python train.py --hidden_size=128 --num_key_value_heads=4 --norm_eps=1e-06 --decay_fraction=0.779 --final_lr_fraction=0.1 --max_seq_len=1024 --train_tokens=98090000
Each number is 500 + 25 x the weight over its row's rms, rounded and kept within 0 to 999. Layers, rows and columns count from 0. Numbers have three digits each. The size before them is the row's rms in percent of the matrix's.

# down: layer 3 MLP down (transposed), 448x128, rms 0.152, rows 204-303, columns 64-127
# up: layer 3 MLP up, 448x128, rms 0.149, rows 205-304, columns 64-127
down204 082:532522462445512466464476498486490518479458501501500499538522491491508490478500524469515494502511474493471535497493522451497491508460495497533523538528494478508511513458496510485486529539528479
up205 056:525475516504494513507493520478485485538501486491498495517497506475498510490543474505474470497492470527495539512463535511515469497490508525503479473500564520485451513524463507484525470546494473
down205 055:523498522517473474449496521533531536509510506508493497502480519489524527462477476475501473494502531450533484508471529523490494503489495506485497521509500511523483512503482488490419500446519512
up206 104:460510507493512521497489532481453472485487477470536518507478476473507542534490524458498532469466527510506501510512546533515549531464530501499484548516471466480480503534494492515493522494467508
down206 093:555496526515508490506533502511502514489460516483557514496543477481505466518505501546465493473515496525504472514521490479512503528520512471441474513502527511499523531473532504527546486521505512
up207 097:469460542478473512493482496488464535508534530477533491524484496469482538539511502518511506558487545488532498486469477496513496476538499520514506487498500518487524519511531463480501478502521483
down207 107:494517500486462509515484494538506480483499504474493533478493426497491511554448521464478512465476498460477530484509446520510505492484491487475477510509510498529566468504490518452523494499477466
up208 055:507478470482501512471535483537493447515533508526514484508460536452489541509500508512470475469528526511505503498483540508523529481511525488533498520500497493497497460556493550531496500505496501
down208 049:457502462477525501468472533497512504508478539520535494450525513524475539500459489517555477514493483480450522505538476492468501510487519547500469462456501514529540526468516484484508506508496493
up209 117:473522476505496487478543529508514523500522497479545497550537458516549523502560472473488497524486507492484512464536488475513498454484487526504512479493484458525509506501514494494491522495512517
down209 117:497471488508490501524525478486490506518510540508420491504520482456524504482504475465544480484465505541556455513520518516518486468528528503502551514491503532524493459519520516511490494471481454
up210 107:513503510524512455513486480540480477538538489494518491495510478503472526485472482472518439476525511528522475483522450480517533514571462504522523524467485509526454489472567525471514490491509509
down210 099:464455487536482545495505485498484468474478469462500512487486477461516499560495512533480503481509501476490525527502523511527485501509535502466476472473518510521497534488494490528479562472496518
up211 119:462530484516487529481493527480452482504483490518522487474490471495496494529544509495479488450444523502514573463479521485482495536457512555549484539534479511530517517473515518474505510508512517
down211 099:495475448485486511495540505509540495498487458533535510506551508526533507494505508501536520482477495565517491487478455486515514497531520492449475464486507510484513473503491471528521523487497476
up212 071:504520508508510487513502471476508497519470491483512449515478462515493525482500518505512500519451562454501457506565542508494500461494545496503497496494514527510480561519479423513478501479516490
down212 063:526482503506504479468484512492469494477483554480493462471512481483527521482523478521540536510498487527517521508455475526502466489549487508504499510522496503518468519501545494485556511469483488
up213 123:469517515484531523536519542562481485531513549536529548488503523524499493512502500482474443485505488549513455510483497507528490494487499518514522445512474491504513478548530523501525509511521486
down213 152:512469487480549492491472500519504498476517514487502488474496494510532466503537470488478516456445465504506491501489463475476498519490501480477461518461495514467490480494542477520512464553505477
up214 099:468538547523531547532524529544522512506522515503458460521517467491541486509515496495528483577514499460477485487505500509517480507515503540510511449524502452468506517503501514479465491501476489
down214 092:495462499473490534538476467490485512535476502493488486510488479506552450524451513535506527506463540530509524467490500501478519506481498474468441529473512514484522483461528507520480505471533458
up215 128:485461518497510500461455499461535501511508500507530495505508473494497501473531526498513510475505476509498479536527457497529478473495485550486455512496444529483493492508496512485476519470489471
down215 117:539531528529513492485516475476466473477463532488441527518509510475531446486525477488522498499508533494549503532531502502499497497532479481526485487472499494498489489514517526561481521534479492
up216 089:499491485529485523478514553528573514544458528499525520502539487479522489526545474514518529517475516530530498466478514505507523516528454514523452464513505469480473499503500463473518492505509503
down216 085:519469479490471516520512477497477508483548470453506511489510474478504499515527545512486511483543480515488520483508484468516483493506560475473492469515516524506516499532516505510455543434490472
up217 061:504475486545444535489493490483460467499493505491501482507503509482487513483508482529512510478497519540486485520539523491491505522494511560560546469539490514463493463475491476478519487493505483
down217 063:495473504528487534498552525563452508483515536496486472511540511532489529536489520513497479492518506513550472519555500511519477519500498498497496525494486481518511505469532491493476482483500514
up218 099:479524538535540516500507539517484511500523543494505491477528514489521491469460508512505488544512511531526467558487514522523491500522503543446523498506520513496489504501473490501497498481500519
down218 098:519471509494445509478463508483537536469503452490527516509469515496489532490488492497521536489484497569459529458529525481462523496485543477524480482531490513489531512518468471484523503511492472
up219 105:493449521505511440459544470487500497471496494472539485508499521473514489481486490527481471505516520537495463492497485560510535466521507505503502510492517510522459496552514532536531528496521478
down219 099:509512449515505498497484487528492528548493468473473478543502519496534549477505513553552515488469493521498502548524531455469481473520496520466470529501506503516537486475467482495471516474482512
up220 105:500473474529506507535524497528474481540505518486484449530482481499480527527489496540513488525490517490510492502522514512523493554484523461497518498508520516477498538536529500477461479513452471
down220 090:489486542513526511486496539525507514529474511502513486502485470486497437474557527484531533489529502544488520520469506465490467431570489518531521508524493492500517493466506459505536521487502509
up221 050:491539451516504519489477514500491526532447533521540520490456552486461498492469471486493490532565531489518515455504497474490527523504516485505463508512492494482541487526435525508493513491497479
down221 061:451499520522500487487509472485508506464479481489500457539557508524516491555528515527466467519514473525502496522535516480527493541528517511464513493495527511488534454493535491480520482548489493
up222 071:498488513519503438483484532490550512504503501527516453531510519498483482487467484475495461472476515483517519460534472516531503565470522476518442510486499465499474486485510517506533511493482479
down222 064:468479453492523511504549505478499503480491508486456502501478496511526520517485461517548495508523495520510516565544496521495496492483524552480497494443485505484505486516512481457421505452476502
up223 102:477516429481528519475483477540477503504476502476487481537514538471513571480505522534494521486504515506518538468464479541537501530447495492514501547502491460520509495497545535472488516490533533
down223 090:493476518538523475537488495464526494509504520515500493506520518507571483526470532517506476504514554505492485495505462513449520502544469469502507463527459539490499494544477464520510480487516480
up224 089:492494509502472467494506490489488489532493494461512485545530500509521493498530495483496497514498515450539515530513490504497500533465489496497492471465527518528520539491498475529522482525537464
down224 093:513565521512512510518517531508503527505491545503485514475521508486507484507479474544487512498481469487464479514495486462517491481462547482493539480542522544471486475485509509522490533492504468
up225 065:520481498479486529503516528510521524527485534492481500500457496457514516499531461435500504480539480479462531533548490507467470530520470520502517486512477552517488511530533531553490528485484525
down225 060:521468524504517505509513539531512521479469508470520532502475493499482470520561486472517505515496507517507527513514472483503527491491482531491494483469501525463470462480443533487495532501473458
up226 069:555486498469549524513482505459501479480542484491553502556496559547533475501490417483506495525503511507486452530520520514544512499505499511479479521487506476486462475480542529524499501489527511
down226 067:495466492504498484518528493532529506467475519456497518481482459482478517515543527473479516504475490542522506522483456510537530519522490488516486526482456519537491495534481521460541488520528511
up227 083:505539495556481493502475491452476483490474537499530509497450474510529492505483537507516491491508500446512540492489490493510501475537560518527537545486534516525501490507500478525485521541480465
down227 066:507503528518515476506515465529524505489502508520486502486530535566527508513500437468507517506479511536526501476499508518516542516467471441505485489490485504474556495508502510483457495472508508
up228 070:540513541491480530500502542514454503508486517499496437502474489473548481517489476500544504495532542524548513505552488510490502489498488547458478497494480519476541497529480478525502478498499489
down228 063:449513517538483501505449502472532472521475488468500546497536482490521545478507500482470513490469460489479520517515542472542512457491493507511461508474560467536477496495512527438474523452498508
up229 101:513474528488522481458504469482482508479494498511475487501488496493483484529504521501493482553505551513510471499489480550475487542499537498469505519466500529461495552555469491533536534464484473
down229 091:452465530489499511543495491506517504535484522505534534533539474506495512498471457546481536486490495507495478521530487512519541503482521513487519549462492508531558488455504490429478502516508466
up230 094:492522526464491508513574492516499483536528533497524479505538491458529505476488495510531493488492547519518483438508494502524504481447548514432494522477477519488489492504522535493483527503543481
down230 076:493439501505528487514540515486498513499481463484494507506530488489501529513476520519550512542492484549492568540513461489491490542541501501516474520521540506476493471518521526496496465474459478
up231 101:470470456479493474491518542523506474555507511529527478498545472519480509477536532484524495485526516492494485484512507473514518499540547503521519474492485507515487463495523503509501489516536531
down231 088:478526518510494516482482473479475486504450471519534481452524524476515511481466450517523484507526472531440524492484485466467517490494509485483470549518497512493511490518457492512474523510491451
up232 098:515538481468496471482489484527503491532482500508465487530468423484533501503525478450514497452521510521484465499517483501513532488495503500531533490507514525486475506506481477520534470533499503
down232 090:532530499486528490520491485510521479458487510527490514495496505531472450480485538469491505488456542473503515525512480493456437521507492507500471539519540481513518508486501531541483462466486508
up233 072:493497464515529494499505468517536516464521473528490467503493514460481531486492458499509491490478494502520500470479472520468537505524491455505467488476504509529501499535499483485526481529448542
down233 072:514473486534473443485515536502464537491513468495467492525519476503517525511497474540515458508550503456499519507509476531514539552487518489475476478523490463459475493538475486471533492481542522
up234 081:483512481476431540489521485516534539483492462478491538512472510455482519497521536470457468530462517512457475487475517502538516513508539475497540510477463505485468546530500497488498531453508464
down234 088:457506519527500488497549498495528444490495504507488533463518484503451519504472474533512456492513562504480489514550523505508505477486475508479473544505516484490518514457492548443487510504491529
up235 115:501491491505508556461508497479487418494555480509464495467511499535504497510525506518478511496529486493531439497493537500508485516509522491497469472491492541502501463512514488524509520475527485
down235 099:532497559500478466530510525509508490506503486503481512474507495478503476491504464518535506468457575478522534487503533503511539498500517532515491523507542506519524508461503531470478502481491444
up236 102:506487511512500501502494536442465530479550488520477539527512506520491489449425494504501487505514456448527476520528488506488534499537427513513485496466507476523469468525495548519503514506497540
down236 091:481502504497472498507524492495514507541478501481478517517485510469489535554471543510492541508477531503499530553514497547509515494507536530522452471475522523484502498522495509453471522527512476
up237 074:452501566485486512492477470487480520513475508474518519461467531452529499486499510462520490497511478515500486528490461478486479545512487524547486522508534513496538504473480454506519470547475476
down237 065:540482489447551491459461489516494527473498514492515496507492496519471480539532490518491509486438492525491515491498509503466534494479511486514502478491465474467473535471493528519489508466534491
up238 040:502520514465512470459524555502551478519499484479523512509492519477481547542502490459513533489495552481515468525547501487471491518509506491508535525502467518514509472520518474479500508469525478
down238 032:507448506539493547527484510478499473525475515512464482447495491510478484524539472485501504522510486521487486515466484521495501498501486508488493511482471504485536508477468490459489493506475518
up239 104:526508481525461531498454488497537496499490497428483503533498495523498524523524496445475489491483481509479480464469488524507535452502527515524525486501490449477489499527458436477517492476487471
down239 110:488487518510486527471531569493478504479475549510502512520500505456550495513493477486476450491532479505493494484464562489492497507494521502494489573494523544451529493507486476512502455494522489
up240 121:520515524481473518497521477536517518501500514493485505548471475510530499531484441499466476516485480472544522471506532516526530545511470532444490518482456481507517504516512554501521494522539483
down240 119:532514459528505476486495502479482487521514509531463505466468501502499482480527526502510454474527493533541554490501512484495514499440506509491498510502509468487538519482541498522495537493499489
up241 081:499490483517503505494505485519475524498513494507520523495571497554513496493458492492438495501476526532529487452519506524543529514512465516501520532461513447518465472460531516475479502534495519
down241 077:566459503506490501511518516513514550458483506511545459477494513500485503511508479563511472478509478496478541541528504468490510466541487514462491501491473503506480507534530499486545495445480517
up242 107:515541494539543531479529450467491551496506534532517513493490483513525511506521491504512462475510528519531537487511458476519514464491475514537506513499491475493481509480490490429516478491489464
down242 100:502500488532505500518522432464521545444480507503458475490499488480501485474503516539555502515527533526470533496499491476482450536528537525510500494499535493515521515519512503536467518494522507
up243 119:473501520496474526543538489479486531508496543505500472515522502526473498512488521508510486508526503515511480460528480505478471452523502515521522461513454507509473512502516505524517553515506478
down243 127:498484535501516486504513493517500478476467503457491530503516510481498495465556485495555503503510505492481552512494496512477488538548494496530496488498518514453472479473518529495500480471474490
up244 124:521532492479497530497517453488477492510504510506486528562480529494460489538522484526524486524515517507500526490518449518489483544464504463502527515520485476506498521477501579482518480490506476
down244 152:511478508536501482506487481506487490514506508491514498485480550483518497522498505509567504498523490492483510461521513465526482496476545477491474498484503501492516471539485509521484479478489501
up245 095:492474565487489504493502513493449504516480464496485535477486491546457462513561489497480470514495444497488470506473514521498471500471496502489476460505490528539472509484484526484549513519501484
down245 091:495520461540501477523522523529540498506511513508477495495521523483553525484500555494530505468498514498498496476496552523493501507526503496511516510466499501498482505460472475530459499449501523
up246 113:506464527519551491502441488511522508514486519526487471486490513474523531506488471526528495514499463506501516515543471504536499482484514545491538471549494493504512499495493488467526518521561484
down246 136:480516453462480495499513517494477502484461494483486518472549486513485535499507496521524518459449508543512503471514491532482467508481466475515509514466488538511473485534522506514451497463494506
up247 106:510517516500468469493506497524532481560513471474535499562485492457509553454549480491475493505476521512504494455498509481525463515458496496525547487489472471480503471503485489501545539543462491
down247 105:467465498520465500499486540499457496468512524462505521494501474518561486549526499469486520482518509490443491490480519533464537539510475482521511490529549495471489472457523501511474498491535503
up248 068:498525525483548509518509475517501488511534499559516495479514495484528538508496482517495469480501513494506463530486518458497489478425521533505472539552529509487506465500546468483507491488507468
down248 063:499490517511541499488479524479543487484485543526506531511498504476507493482489504532512560500506469464518519501490476536486475504529527525452546494518491504496559472509461499470442501533539512
up249 091:525491524487491519496508504482512527542511500486555482512541481569455533465502526522475474494504505535519514504530503574515535442496504493494573475470509490504503512544497496518545516516478524
down249 086:477477479503466478450436487488510500466488510478514506505471537507460490504505478552485514539439465484527547471472511533530560532472523491476452495494535510521465503514514514509517500498523502
up250 063:485489535490465493491505474495537492496539512503460453494505519482511507506484459472505483499544461513448504531499510502481475523491494469502528487466530463488508546547477503519492504524506442
down250 057:469470456488531522421499495493513527524431527488502444491474526479522465520482561482492467479460489475487474498523509496483519529477505452502516474521538482482495511480537492527516493493509516
up251 115:458515512548478550498487496484504513487504460449504519551519503492518509514471527484478448485509511518540450477514483501526510509483482498502537468493524477536500562475508517504519470497519461
down251 113:492490497483523480489523528516469494484500480502493517497497520456475464540474521504499514487480441474480483493480506457497492494503501473488480477500516521528515467472491501521532489495437494
up252 133:542512520443509537482536491459498506501475504487527509475491512504495501503529484493479481479544461492478494506543454499485476480523484529542509469513450518533474502522490477589492530490488492
down252 149:508481515557504468492535508543522514490480493510492524516486488472549481497545500457544476528497500516488502505458519501490540500519512509524535497461517525472496469477470561515466507512490483
up253 125:508517523531463524470507500506472496549513513526528507490515524520494491494509424512520529529458531522491506512465498503554490456476536520491509474537514499498476500514487467490488509548441510
down253 156:524479518501461464464511518508492537513539453517489501509512533518508506508502540480538545469513512508492528489523505488497517503534526526517530517521515489451510529507536472521465481486494541
up254 115:520494479493504516473491459513532504483469481487547475484516532531506510509524477498530475471472509467472507513536487489505463488449497513491520523477501487471460484505493506513457474522542507
down254 127:507469496481490525486545481485517481479452493475491491418514483490564471503510498536501475494510530494469541513499498520472510488547485516476496468502550477490538522511540491520541531442473485
up255 097:501488503468462548510461496496487503497483520468491487505456506468524552526507489461541502507487515464490520463541478520495468486502552511481479488500494499527477469526479496434519511504517502
down255 089:457490505496518513498474472515514519488508485537500505500487498485516497520519507510516546509529519466458510457511509524538482501529469522505502471496510502492462498517454466507435478491519484
up256 108:521473487533530517495514486504478485518489452528489484491468484504481492453450498496514506560531488532469526456508533503502534519541519528500515483559504436547485526483494537474461500533472502
down256 097:510503507443516523505519494497468502515462492516485529494524493493535488491495437492494523482509494510480503516523491486506472527481482478489512518509472505524511482512517527571525477455476483
up257 145:517491489525509495509509473482478473521508515488501499488488513507519514451465452481497526529512489518489539482487482496549495468505514524477521449451474478493488476580448508474454485500517490
down257 216:459470506500482517515482512509511521524484493524436503460525513503510532505506550527508498471487479520515488521538537520494499506538484492526469491474484470534533497523478499483498435472530472
up258 113:474466484540486456471487529511513539515540525484483485503489455500460512535437492507496431543524537515501482467466481510540485497470538482484512509530512503484540513513470493541489478501538474
down258 107:494519516482521529572506502499463493500519491531499496491529476515503488471523477496523513507538490536498517538521450494445542504538464486477504493457514480502504487492510497504493508480494526
up259 113:501491529513476547527465502542515495457524519492506481474528514537488552556478495493543476476515483541501485509487511504513530513540546527545475463488499462500569526475521506498492477507497494
down259 102:482495499479509503513499543492493474553531473489454529532495497475508453488464484477473487475507457487503517478478471520480493524493519509519488520528516524466527511491452534556454453506479490
up260 061:491529481505487538534475474502515486474505521532504504511495486495491518501510459508487515512486545471509465449468520457495490475501525508464487490511488489487485516457452571513484485489494538
down260 062:443487526507474476473469529462499520461466499505521507505487495539468516531504495496489516491494509508481508471528510503492565501506540515523495527508489565478498482479511502517569533502496499
up261 096:488469518444482504481476490528551530487526459486520503507487484531488450506550487485512492483491493508523515506509506496495459481452493543497539519498471461537490525453480511489497511484478535
down261 084:486465474529484528514485486523485452517491479523486533498495497429511526506472509475544481489505481525535533516490510532445514525527493521475476488486499472492442478513524500485441475519509535
up262 082:494521527488497483500499496498571510497524530505498506535509476493522575482494501470502483491508527530477523466534487504537497532495484513542482513509480492470498531516486498532514479538515453
down262 083:453453558474515536506477484528487477536474471506475500543510524501521462513505510518492510468490459482482484467472445483514521516491532491493496516517496535516469513506472491498504554480494492
up263 114:487484508523497500510443507514503516517475497491490464541552512535447513478531476484499460503460474512545508491498543533531514495510512492522524514503494498467462487532506537449510478480528545
down263 107:470496467494506507520528506470539499461521483490476511534489514528550512500483490496470510472506466486480530478502508494514533468554502501516491516473568483519488479486508505549507508499486524
up264 098:516461500504459502507457504521506510463527539546456518505475512492474500470504483540500492514525507549487516498501472485470525512495493528496558499511465474514473507512497521516532522506512498
down264 106:441464497492477521470510521513456460545492535485482505539500483521504464560519508525509489480492510518514473490489472558494516485511554505523529532474507492497511521508562483488503492505459512
up265 101:482441523489527537480513487524501492474546490497532511495446455514519467503512465505532527508511493520486523498504501509513469451469514537519490500532483514537488502477461496491522541524479492
down265 097:557520497477492516526518505437469483473512548520499475482507518477520489487485505468530507433500536533500544527460486505497538477518466505515496508495512516494511499516520520531479492512498531
up266 093:473488513500524490472496506537519485489524506464472483503475522456475493511510457490571496502461506477482463522485517477524462506502509503502513480475545490514454463521523480508479517507500567
down266 084:537436482510491478493520487487468535503435517463512466494528503512513493535464497485493551478514491499488492522507535500491512514489467498484502555492513516474534497523504563492539525479508462
up267 102:493506506517515479513471445505495491509498478488489526493486550495540463462483467476524502477490513537525446510467498472513539497514464490524483537463478483518478464529494505519481503514538483
down267 093:497487520509528507500519505551484513515519529505508516481507483529457523455509536502500501499495505458500527490526479532511526544502496516522500508464493491545530508501488429512476463462508475
up268 105:501502502504511453490501515521506498576514516463501516491506480538522484531476480517560476517511502467529494526492454525511516466468502540513465497519505535468493470482502496486526470509539506
down268 101:478501433486486518497478504477473560494554516526453531461522502511494518461528492486480505487514489513512533514520487498487516504534465495512505462514475450454501487459496518528495493495484506
up269 082:496496490505479485511498483479535501513497497497522535521470490493509530506537495447524469503461527510497471553475532488525486486493482504507501540476481493464491501549474510512521504493508499
down269 082:447503505477527521508525551455497510522510484524477499470527535472512506470503535525503502491491495510517534491530470550456526522493472493513480515519527506517492488467485502448507488463473471
up270 091:472472469524516508495519497523528500546502492505444475537505490487514539523461494492477456527490521521505514474498493490520464523471502510460495502506493516501580486512504479499469506490475461
down270 078:500493542510520476539520553531498472542477509506534480483497469488477449497552487500531567506506539501497504534493517491467500508554495521534497493503476475503467516498511518480489526515497528
up271 101:504520560524535511497481507502469507477511418456527486469468514524505498481463518511503535507474514488488484489525450508525488528486515475460519511485467489510487515454449465493498453536507489
down271 092:466494506526482540456522484532521509528486521506502500506529514532540476504524512505524457488491485497491482551512522477525483512503561486539493507523540489504471504512473476523440497502494479
up272 122:457502503511500467504507516521500540492519483544526473488498460496509477477508469467494508521475489491528513504474518482466475461520528491517507544486473532493470525521491507492519474472496495
down272 142:459467553499492517509503504518491495538537496483555522490525504503539501528447519482517473517495516523500466515487490505518501538477501500485485547508497521504498507537470531463525531468513527
up273 098:495479508516494490495495494510491544476498523439521498534500523508516472517492496494499458516486467496502539489540511499473503479558540529550519513516507525527485535522538496505528466500503495
down273 098:469513498531504519508489521501518464478471500493466481498522516534516462509544488558501527533538468500532479464553503506508491475442516515477502489482471532518465480517512490508472483479492502
up274 115:482498527517522495495535490482454474536524457477493457499508551520541492484492447477516461526521502536508511497509469500509515508533533528502501505496462469524527533481490571469464462479511496
down274 114:510471496506486496485522496496480505530462471512548505460482511492456535499506557519479487447495482516528500538508557495443550473506503474544484503472539505466503462523518527484521468467481448
up275 092:543530487495539475469479490490521495498528520470534476453516509537496516531506481520526521527447485510480494503512451532497503520533505531540504501535507471484482524515528514464516510481547483
down275 088:498483480535526510477499502542509538505430491519454467476501514460463522498487506442543516462507509477519500500508512470488452491446498504491497512530475481535486511498499479509509494488478515
up276 100:493489531501477515550525494502500527496510527450539506538483500477505517476460522530513510522479501466521512489510508526492485479477492499489542498481512529479530509539495482502531518521496485
down276 113:467542476492512455470542522503498517534524511505506500494484477528530505452504497459503522483501469458441538509516510517516520468474515490524458493479519504485529488494484554495487541487486485
up277 103:518478493479527467471470516458505509512484493514441529525468519532475510491458511450455458515476509495525509503492506535518489490522543551483503488509479523473442513506486546464475525509531493
down277 109:496501534493515480544488524520511481494516468473500528493508470445491531556483536515493517475513495475432479478517528470439510527508463513497496483487485485531507450518493538477480519489514515
up278 087:513479538468474484505511459487534516543529494514545537500516467544502511497544485524475494512496450486521452448501509495512487457458486450498518502503506494475472468493550489511520532496481506
down278 079:535520515497489515481513520483499487510460466499470500486475512526540475495541507476519478472498466516474502529486484531479495529557524489468493466517518484516505494521522499484460483532522478
up279 083:494493524487533501490499516466498517470468464528545515509501485568516498508494491476504502521510475486487525525479499475471483546470497493499534482506479560498496506487494489488515468544517501
down279 073:475489454505473522458516530461527523524466474480504507486546495474521472549544499480492529459472527538562454515483498492531474513497496457507499522509502446459486527488503507530497523513542487
up280 077:497510489510476525508544477546506493485491466453500489538465470569479505475476461540485499506520509479510467510534520469517492489497529509500495472499491532472493472503503492538501494523522458
down280 064:513466573520570482500492507475534476503512502512474494501495517470502509500518537522521496503481473480516536483493505519438507516553527501507514519512480505483496497475501526443500486483495487
up281 056:474510484519532471456511552492523510499480505482474444480469486502536499479496479521527485475499546461517542492506477539525523533483515531506491494538499517468517519472476457500437540497502530
down281 049:543501483452445523506478453476521552526555503497499540450494480540425510518481518472489470511498513539478531508540521468459476486487505482520514468491506494499489491534489496503555495501516461
up282 127:529543517465498504529477550512581504471493497526508489474484479503446547488510512447482524530527498547451455473477514474488509442504539486453512502528469516495491526518496527472546484504509516
down282 117:502475510492481484508486501521483513443469534474482500478487527499522487480485532494489462505497463513523525511524521523466522538480509510486538532530490495482507464458526524465468504520538510
up283 100:516510497545521515477474502498541514500515485466496474516509511469507533529475498516445515519505503522514524499551556539517445552497507479534482500517481554465494504543533473550490474505495503
down283 094:473489536483499522526521557494479524533469510448522497503491485499516479470493518437541530512540482504490534466484498497493504474498498510463460503524506492546510464437500476502495525472513492
up284 103:481529538518532490517479515469498506483485508496470489478481510486533496463497539495515473513532473502488525479553467546529520508497508525529564492490472451504472505486506512528485479507524515
down284 092:488498502488484503484485472483505509524459523506482435513482512501533482532465532491504520492486476485464483525513524524457497460534546452457534493531477508450537492488499512454526521470504502
up285 089:515523483554488511503508500514507510525494526536510515487497452475483505453500515521480509527513524523512485454523499491493477527469499494491505465446474566507520559536508491530516490481505503
down285 098:526546513494469478485518493460522490493480523537504511483526461501549520481524483470461534484528471468493492538474518480497554478494488491506550528525503510452476459512507550467504524433470475
up286 095:525453510498523458503481501500485490451480514520512526552496467529496459538506474488523500466501519485521476466504507557531493516494470545527469535494472507562521515496510511483529528528537528
down286 102:525484463508527483545467481498485472468516457487508469507535464485506498499540538510523496482502491504498514503530565488512518522522513458471488520494484519535500490464495506487467485461496475
up287 123:494507490457471522499509489489514475556505523486503500494498477489520524480500523455499471546522484496527476502508479504463505485513481539550517456491474506502471463534531475530460539537535480
down287 174:478507547501542455513534483540481496509427465550492516525502500474496498499536530489534526517483503482485521526467507521450522529537464482542491483474535486462483468490496534490467482491487520
up288 108:523464426530496521507518532519454494546541500495500469527522535508501492502507473534539521487503546514507484509559485532499488485529453535496476494520509471525505493514499511452504534532487512
down288 097:483516515469466499532489501501475479539493484498525562490491465486508489476464482507498477517494462518482519505481513463470532503548498472472494475458473519492496487497455510506474515508498457
up289 106:521510477516475498537467547489501474535495526530508436549517528497474495523510493507550483500509451539527441524506483485503531518489520521543542473498520462523470489478495486507477508526463484
down289 107:481475511500522536489467489484496508503440531495503515463528531495531489499510493430517494467499505511488515480529532515511487487508549468492511530448508502475523519524487519514481480459514473
up290 109:466510533485479490485477490471498463485485499473509498502490483504481499501561481502506483523489486481501477460498474508502503514458522526496478475534483527542556511506462522472438541548535493
down290 135:477493496535502484532492483477490456511487469492481527497513489495506500476506527549515536517480515506502495537519539541510470500500523486517513502495500505450511489494531500514482475493530453
up291 137:493516528480513500506527464507498496518503516470522566500484544536491565503527488507507540494511486514496462509526498462487530526474491520494471513520437472489500518504490433496496526536524461
down291 124:458497527497536496486469490523490505501530484517502504516535464483507495516517517484517477503497494483469569504504499541473457497509489489567475559510498465498502504520490509520475530456486544
up292 086:451458533491507461477491487506530520465490470480527486567505461500481494505458523477482500497510535461537497490464499515492511509503489505447515474491508511528491536484506502466489484483439467
down292 078:505470559505482512517504515506504482489508507507473494504523481464487479479464483574557523471459469509490481529525487499527493488515495439533466463533504492529464451511512502520503539473514498
up293 101:476512485536473533480510511456483488483503545515505484495531474479508500499510498480509525482506530495480475500503527528504518522454520515527480524531470448435477505525473529467479492500551480
down293 093:534467506488472496505491470529487537505489502510482478487477528463477503503509529475477476481520510537463454500491499491538536521480520533521479505502542532521463461521501444535530502498543530
up294 125:519532509463518498482490486541538502494499479487535482530521523537532506521500519483466511466455495539519520485508503494494526504545510525526522494459519526503521509531501458523531520483522514
down294 112:501507475464489507510510505525491543500517555519476495485504522485518469462522475486504497515496540506487544528515513516451508526496510488516494494500559461497494502495498510532540506494514541
up295 127:531507469526515464490473486448551471510503493500479488480479515443508507541508488504530527517503505499508470515454502503516478523534521514484501545557555514479517502545517482466475486486520451
down295 129:511518530508539526504542533509482563487475484522510421492518489525476488505504474554495480482518480486482477456513520469505537492496483501539522485489503510477534511494491470505497500522496528
up296 048:474502492477496462502497510483506466477508528471503513491517482496515490476531473473555531469485479507502485478517518483503495512531525482498444498497453512477504520504517489472547507467479461
down296 044:492499475544513516512510532521474496493507464527526468529490514496505535495497506530507515468486517484498493499472515491486489524432516501506470516491485510490470499472471523573455450512508542
up297 098:484462521506490473450472521490477567503534533485546457454498511498521460490477488455503520496491513447525523465487482500533511549503517520506492509482470496479496505551484533503474485468492491
down297 091:443465454535503494545515524501480478502494462499493504485480508504479521511478506519495528481499547519464496495482458502494551504506498512527474504544486492486523458482521505517506484504437525
up298 124:512482497477469491510517512538479527562497506467535486482471502464461490488461473499473483483513500500546459548562519463470502532470507520522445499481489497496492502526514516500488506491509494
down298 121:487470497512543488454474496539460507491491530494477526493512497453524495512534522451490529546522492556493529506494498430504476503513501482496487479500528477515519481464483489538491502497500495
up299 119:486540499461496499502481470494478505516503484571512519543508501498474530534494471472474451532495537510497498492509464525498512560508462470537538519468486471484497522503493541507508514482488493
down299 117:500494546514527506484500486429508568465513533513482470489500485506509482476462525527574483507508514514486521521466503518499464461481540497456456475496475480505491465490464482494500526484500454
up300 104:538487509476504497510469519484531526483528502491500485511488513457487511459459485472522490512503489503542556529497477522521459498478499541529483437512498508517507506516502520459537505474499483
down300 098:520507481506477511513482522507519475532503494496508499515502529477518516489552539554501525493504549507462492512512491469493547497518499492496511482480483508477475498497466507499499508467511526
up301 084:477494508510487495475540485554502531460492515468498488548487467515504521562484449498483498473510510505496427533508505459527460498509486521523484473516516493512489507513498482494514497476515472
down301 081:497503544518466538540533538478516469479493526476476483516492534473501460523491475481514480514510500515485551511549505538518470474525531522508475495489500477512531495481538473544491533499492493
up302 121:499506509530520474497506484492509506535492454486516496510480458471452610489473455493498481515511522478502503523475445461504533484522546500492508497460481495515477568509510470550508484478515504
down302 125:531481489513500536493502511464467504476492525491503548482526487475463516523511520535501561459508503520491529488486506501518520513515488517486528478526490503535498550479513512488505496406479494
up303 102:514493459425504529504491473525501503490511527513483499513518541495441454442497497499500492523506498499509495510452497503542495533508503561515527522482509543556509526508504460491494491471498506
down303 115:506499497514530481463515528465481509491496537509500500477504482473528528522567525501478532490425511527536510523541486500500516500505488495480459502462527473492507492484498484502518497479451483
up304 119:429442497484486493493519463477480483508570505512504491533513459482505490520494486444531467521473474476511510523524489551479481492503489519505511508492532522536498549468491523497518477503483499